Weights of a small GPT-style language model, trained from scratch on English Wikipedia.
Size: 12 layers, width 256, 4 heads of 64 (2 for keys and values), MLP 704 SwiGLU.
Each number is 200 + 20 x the weight over its row's rms, rounded and kept within 0 to 999. Layers, rows and columns count from 0. The size before them is the row's rms in percent of the matrix's.

# gate: layer 9 MLP gate, 704x256, rms 0.0775, rows 621-637, columns 128-191
# up: layer 9 MLP up, 704x256, rms 0.0773, rows 621-636, columns 128-191
# down: layer 9 MLP down (transposed), 704x256, rms 0.0717, rows 621-636, columns 128-191
gate621,093,194,192,170,245,169,234,174,207,207,184,226,212,164,230,189,179,230,208,199,195,245,192,195,196,184,177,168,213,176,193,195,204,180,217,208,194,182,199,205,193,202,177,209,214,218,199,211,204,206,223,191,235,211,198,199,191,207,176,200,210,201,212,191,173
up621,100,224,230,234,205,226,223,195,179,211,196,171,175,164,184,175,236,213,189,197,199,210,177,209,214,179,231,194,173,221,223,202,218,203,169,174,252,206,193,220,191,221,217,210,225,211,237,204,190,210,232,205,202,186,224,221,180,193,168,190,183,213,201,210,186
down621,101,198,166,191,226,197,201,207,204,205,177,208,170,219,225,203,193,184,204,201,201,197,199,188,170,190,199,242,209,211,191,204,189,244,215,203,212,208,201,189,229,187,194,189,204,203,197,150,241,216,220,175,170,193,181,181,202,175,187,147,187,222,167,193,205
gate622,112,178,177,198,191,205,196,220,183,224,194,204,194,155,226,209,178,235,159,231,211,232,203,201,185,207,177,205,214,182,195,223,207,199,167,214,234,211,216,202,221,202,195,206,194,184,162,210,195,212,199,237,162,173,191,199,199,243,211,233,228,237,173,198,195
up622,112,223,230,243,218,215,179,187,207,193,209,188,225,199,181,217,216,174,213,162,175,198,183,191,206,224,198,171,196,177,164,166,196,197,243,201,175,226,188,172,178,204,174,172,177,222,196,186,202,166,192,170,188,173,225,215,194,172,226,228,239,187,214,196,152
down622,108,214,203,204,206,186,165,173,203,179,177,148,188,202,178,215,183,200,210,168,239,180,220,199,206,194,211,161,201,172,203,189,215,196,233,189,218,211,200,211,193,185,210,166,178,236,218,176,199,183,218,213,223,215,243,221,174,166,204,193,206,233,209,228,206
gate623,100,206,213,173,209,173,179,209,196,198,215,209,191,183,216,157,179,194,209,197,177,206,218,196,218,176,218,216,224,208,172,198,170,193,194,196,208,235,200,215,184,226,214,179,184,203,190,199,227,217,190,172,226,231,179,200,206,238,203,223,222,176,202,170,171
up623,107,196,171,206,182,216,231,196,219,215,214,191,208,196,200,201,175,183,198,193,201,149,184,203,210,257,212,233,209,230,190,230,186,218,219,198,218,204,210,198,184,205,238,207,185,225,220,225,230,181,191,187,205,167,215,174,165,205,185,201,175,206,237,202,220
down623,106,218,197,176,203,214,229,208,219,190,226,222,184,213,201,166,190,208,169,166,195,184,219,197,181,217,204,227,209,168,226,213,209,158,146,217,217,202,192,182,214,186,179,159,187,172,160,184,213,217,203,194,200,191,222,176,211,210,191,193,206,211,209,164,213
gate624,105,192,179,191,181,194,216,224,211,199,198,174,192,216,183,215,231,206,226,182,191,197,182,234,187,197,160,194,210,197,150,181,209,202,206,191,212,205,209,195,173,185,214,213,232,194,207,226,236,159,198,236,212,179,223,180,200,152,194,204,225,191,207,188,204
up624,109,213,160,197,189,194,204,188,202,194,158,187,192,227,141,225,172,204,205,219,214,187,207,189,205,181,196,172,227,205,220,228,176,195,172,163,210,170,202,185,195,212,179,210,186,163,189,174,173,200,170,205,194,225,212,210,197,232,249,197,205,226,219,186,200
down624,108,205,199,249,222,202,215,232,242,177,159,195,210,229,176,220,225,185,213,212,221,176,210,180,227,234,180,187,195,232,217,216,179,241,191,175,225,230,204,215,188,215,178,164,180,188,209,179,230,195,183,217,171,213,210,213,177,232,197,204,208,219,202,169,173
gate625,108,218,186,179,215,196,142,213,193,186,194,203,166,198,205,203,222,183,186,213,178,228,165,211,211,207,225,180,170,209,191,199,176,187,199,166,164,190,217,195,176,193,232,179,198,186,188,201,185,204,206,229,213,184,208,209,239,197,222,196,202,227,192,182,169
up625,088,222,209,199,219,212,232,187,192,207,222,211,241,184,200,185,174,189,198,184,178,175,235,197,190,209,213,184,204,198,203,197,189,219,212,213,237,152,193,181,188,184,197,218,196,201,183,228,176,201,185,204,196,201,198,222,165,194,207,171,211,202,154,198,205
down625,095,196,192,173,204,189,206,230,218,207,200,162,180,197,191,253,205,223,221,242,196,189,170,254,188,193,204,217,197,215,206,193,182,164,208,186,149,209,218,173,199,145,203,164,211,219,212,221,204,183,197,204,228,189,192,231,217,200,207,212,196,164,238,198,216
gate626,094,215,229,183,200,190,181,228,212,213,225,217,183,223,201,208,178,159,191,205,182,187,189,211,217,201,175,182,230,193,159,192,195,182,182,169,202,210,186,205,222,236,207,198,176,226,205,203,213,204,211,181,194,216,205,173,225,212,223,208,179,225,201,201,220
up626,097,175,201,204,189,200,177,190,165,168,194,153,180,209,196,185,203,252,195,183,203,210,181,219,223,232,171,196,196,223,209,194,198,227,221,195,203,181,180,195,214,219,183,195,170,201,198,179,184,236,203,211,186,216,204,217,195,203,221,213,195,223,214,214,209
down626,099,198,224,209,218,190,226,199,240,174,200,210,181,198,221,218,209,148,199,220,191,224,209,201,214,206,192,193,209,192,186,188,169,190,158,193,192,240,183,227,236,164,188,255,187,188,204,182,169,175,207,194,186,197,157,190,187,218,182,196,236,192,190,158,193
gate627,100,197,218,204,206,204,208,199,213,186,210,204,216,196,238,224,212,224,197,219,155,186,188,182,218,210,199,204,213,203,196,174,196,201,180,245,193,204,211,202,177,200,190,192,193,200,172,239,224,198,206,198,201,208,207,217,186,190,181,221,199,202,196,186,166
up627,101,180,202,188,215,198,190,204,204,176,214,227,186,191,222,189,204,230,189,210,213,196,207,222,191,209,205,249,192,219,178,213,179,214,196,188,178,196,202,188,236,208,184,188,212,198,179,167,177,206,208,223,193,223,210,172,212,164,215,208,218,227,188,247,199
down627,097,195,227,213,191,162,198,199,187,223,213,211,203,163,242,200,202,213,169,204,186,181,204,226,203,192,194,179,215,204,181,203,177,209,163,241,205,220,196,210,208,185,203,221,233,218,188,198,198,194,221,174,212,215,178,190,211,210,196,194,190,218,180,188,184
gate628,094,158,185,217,189,200,197,191,193,220,197,208,172,226,186,197,196,219,222,214,192,178,180,173,230,197,165,248,219,169,197,205,232,201,201,193,198,171,166,209,213,185,206,214,203,239,212,239,217,208,172,216,195,208,212,194,204,200,227,183,177,215,227,223,196
up628,096,209,224,225,148,192,219,208,230,176,177,208,202,190,205,206,231,173,203,182,206,236,178,209,215,191,203,242,174,196,222,193,194,187,205,183,187,180,223,189,231,207,193,211,231,194,192,165,181,246,185,219,204,183,209,223,208,207,232,192,175,185,180,198,198
down628,102,200,193,253,204,202,190,212,209,202,175,236,194,183,191,188,193,187,213,202,224,210,220,270,185,215,191,151,200,217,156,174,199,189,212,209,224,194,220,216,209,187,201,182,174,202,178,228,175,175,236,178,197,200,198,209,199,222,194,170,209,161,178,200,205
gate629,095,226,165,248,177,185,200,207,193,211,189,188,205,200,224,225,214,186,214,208,188,216,213,209,213,211,241,182,184,223,199,200,194,187,192,213,189,214,238,178,237,179,184,191,196,173,190,230,195,226,203,224,187,217,200,235,228,202,199,217,216,201,182,210,192
up629,103,175,200,223,182,226,191,203,200,209,185,185,194,198,168,226,190,214,226,185,203,221,219,210,217,186,187,199,187,222,193,195,195,210,199,209,203,182,168,213,227,197,227,213,223,198,232,199,229,223,187,197,197,175,201,187,183,220,202,178,195,200,195,188,219
down629,106,199,242,202,199,204,171,193,210,222,176,182,171,199,167,203,199,212,218,199,192,161,209,218,188,243,182,198,152,209,203,203,219,178,196,215,205,171,230,195,173,199,188,186,220,235,237,195,209,190,221,188,212,204,187,188,196,199,238,243,210,195,218,190,232
gate630,102,207,230,231,173,217,224,199,217,193,184,205,179,224,226,190,206,193,233,203,173,218,190,211,170,190,184,178,216,191,201,212,149,202,179,217,203,185,197,204,173,181,216,202,168,206,233,205,207,190,181,181,204,191,184,216,179,186,186,207,205,206,184,174,172
up630,098,219,172,176,204,154,197,180,203,235,203,189,199,189,211,223,228,187,200,223,220,188,180,213,179,184,228,207,218,195,194,176,187,192,189,197,227,165,214,228,185,195,260,199,182,184,158,205,254,243,238,209,195,224,180,246,186,225,180,197,208,193,202,213,227
down630,096,192,237,210,205,192,211,227,211,185,207,222,208,197,215,201,188,207,169,192,217,193,222,227,196,189,184,181,206,205,194,203,244,193,210,204,225,214,179,187,191,208,188,208,195,212,174,209,172,196,223,217,212,158,145,198,191,227,220,227,199,260,200,199,185
gate631,105,217,191,230,192,207,203,216,199,195,212,195,182,176,217,198,186,182,178,182,198,176,192,192,212,236,208,211,185,211,190,230,207,213,225,210,205,219,220,241,167,178,197,225,186,190,184,228,200,217,210,205,194,180,206,175,214,175,187,200,173,193,179,234,193
up631,096,223,156,192,201,218,213,170,185,205,200,206,215,215,223,233,162,197,193,230,192,204,196,181,179,227,211,196,195,172,200,189,182,259,225,207,214,155,232,221,184,177,186,179,203,198,202,226,182,179,208,217,184,186,182,187,224,182,171,209,217,219,176,216,207
down631,103,195,219,189,172,245,222,187,215,206,193,195,181,184,231,160,203,190,188,214,208,208,165,189,214,200,193,240,209,217,197,211,206,198,199,188,167,198,228,183,208,172,194,211,177,210,180,188,193,227,185,183,174,176,190,206,194,215,176,174,153,199,224,184,214
gate632,100,235,212,242,195,229,209,206,220,188,179,218,221,202,207,219,218,207,202,144,200,198,189,181,193,167,204,208,214,199,221,225,211,198,180,200,229,202,204,187,200,209,217,175,203,191,187,203,172,224,222,174,211,245,182,207,191,209,189,209,199,181,232,238,180
up632,093,219,208,168,185,171,206,217,202,212,172,219,179,188,185,145,202,231,206,189,165,244,194,211,170,212,217,216,193,211,186,192,207,206,189,180,186,162,186,189,176,198,238,166,178,182,189,199,183,213,201,184,197,208,235,218,187,185,200,219,199,207,150,204,186
down632,097,190,162,196,201,200,226,221,219,169,197,180,219,204,215,149,180,217,208,187,203,217,215,152,208,197,172,199,198,156,190,204,213,201,232,223,222,183,182,229,225,220,173,200,198,201,233,206,195,214,214,239,234,180,215,185,238,195,205,202,202,184,168,178,191
gate633,109,173,217,188,222,206,215,185,174,201,228,223,189,215,197,216,197,183,220,169,195,172,220,211,197,216,210,238,201,212,225,196,192,210,218,214,235,207,186,198,211,201,229,186,198,206,180,262,220,201,200,213,187,189,196,177,193,201,220,226,200,230,187,205,169
up633,104,220,213,184,162,220,224,212,230,184,207,178,192,183,217,196,191,208,203,178,205,242,208,222,223,168,200,214,211,205,196,194,195,173,166,199,199,169,159,175,237,202,202,174,204,199,187,167,201,230,222,234,200,174,193,174,225,234,185,188,229,144,175,189,202
down633,105,191,222,193,228,185,214,223,202,209,229,203,171,200,240,220,214,187,169,192,230,193,194,188,208,209,208,189,212,238,195,190,149,192,194,181,171,212,208,209,199,183,190,216,191,198,201,187,210,207,199,227,150,174,182,200,210,205,165,208,202,207,200,212,202
gate634,105,206,223,192,201,220,203,183,225,221,191,221,203,220,205,226,209,185,206,218,168,233,208,207,238,249,173,139,177,175,218,206,199,199,192,196,176,180,194,223,175,191,191,182,179,225,202,221,202,202,191,193,204,171,180,186,179,226,212,195,228,175,186,193,191
up634,099,199,186,187,203,207,242,193,219,225,217,186,219,218,181,213,210,179,182,189,197,191,213,210,218,170,222,187,215,200,223,193,222,194,192,219,203,227,191,215,181,225,226,213,203,200,171,183,223,204,189,239,188,219,181,175,202,195,178,197,193,216,187,219,183
down634,098,193,201,234,163,205,228,197,196,194,208,210,219,182,168,206,206,235,186,204,205,201,210,197,221,196,168,164,199,224,194,143,171,223,198,215,191,182,186,196,204,208,171,196,205,193,199,186,212,219,193,217,197,215,209,181,173,209,173,172,212,212,191,237,173
gate635,094,215,223,203,192,201,183,240,205,194,197,214,195,213,216,195,237,175,235,223,193,212,153,164,206,204,220,217,211,204,169,233,201,204,193,191,186,216,195,173,212,211,191,186,224,185,210,183,194,198,228,203,222,187,222,179,210,194,176,212,201,181,183,198,227
up635,101,202,196,218,197,231,199,194,209,238,227,199,242,179,210,214,194,205,217,239,168,208,182,185,188,138,208,196,215,210,210,194,181,211,201,216,239,238,183,214,234,163,235,228,171,195,191,198,258,208,211,196,190,197,216,199,170,208,228,194,175,193,195,200,203
down635,100,183,184,200,243,211,172,264,206,219,163,205,178,189,214,202,178,231,199,224,227,204,195,205,200,225,213,190,202,169,192,194,169,192,166,154,163,213,185,215,197,196,188,209,176,205,204,190,218,191,192,197,224,172,205,198,175,227,219,204,166,152,225,224,164
gate636,079,246,183,210,227,210,222,209,219,205,194,189,237,182,157,174,214,219,171,189,177,186,239,172,222,189,218,187,205,189,224,168,220,253,194,179,219,197,220,207,188,249,193,191,190,180,199,217,199,187,187,203,178,224,177,202,207,210,199,187,247,199,163,228,223
up636,082,180,192,198,177,180,212,185,195,185,209,217,219,206,213,208,218,204,197,211,221,189,200,183,146,184,179,203,175,206,192,213,187,169,179,204,179,207,175,184,192,195,207,252,200,241,191,235,213,193,215,195,198,213,235,223,166,196,195,227,148,204,239,178,205
down636,083,202,208,189,158,202,169,194,213,189,191,195,227,175,188,215,177,220,175,196,175,219,254,237,211,192,192,179,189,184,191,194,203,220,211,199,225,216,207,211,207,199,163,199,202,208,189,197,210,234,200,185,232,200,197,179,210,180,212,179,258,198,203,210,194
gate637,100,191,197,219,183,201,222,231,207,186,203,192,191,125,254,193,198,227,210,195,178,213,160,227,198,236,180,187,224,217,172,194,195,188,201,167,227,205,200,190,226,160,217,178,226,221,218,194,216,207,245,201,193,185,203,203,195,173,202,200,218,230,194,168,180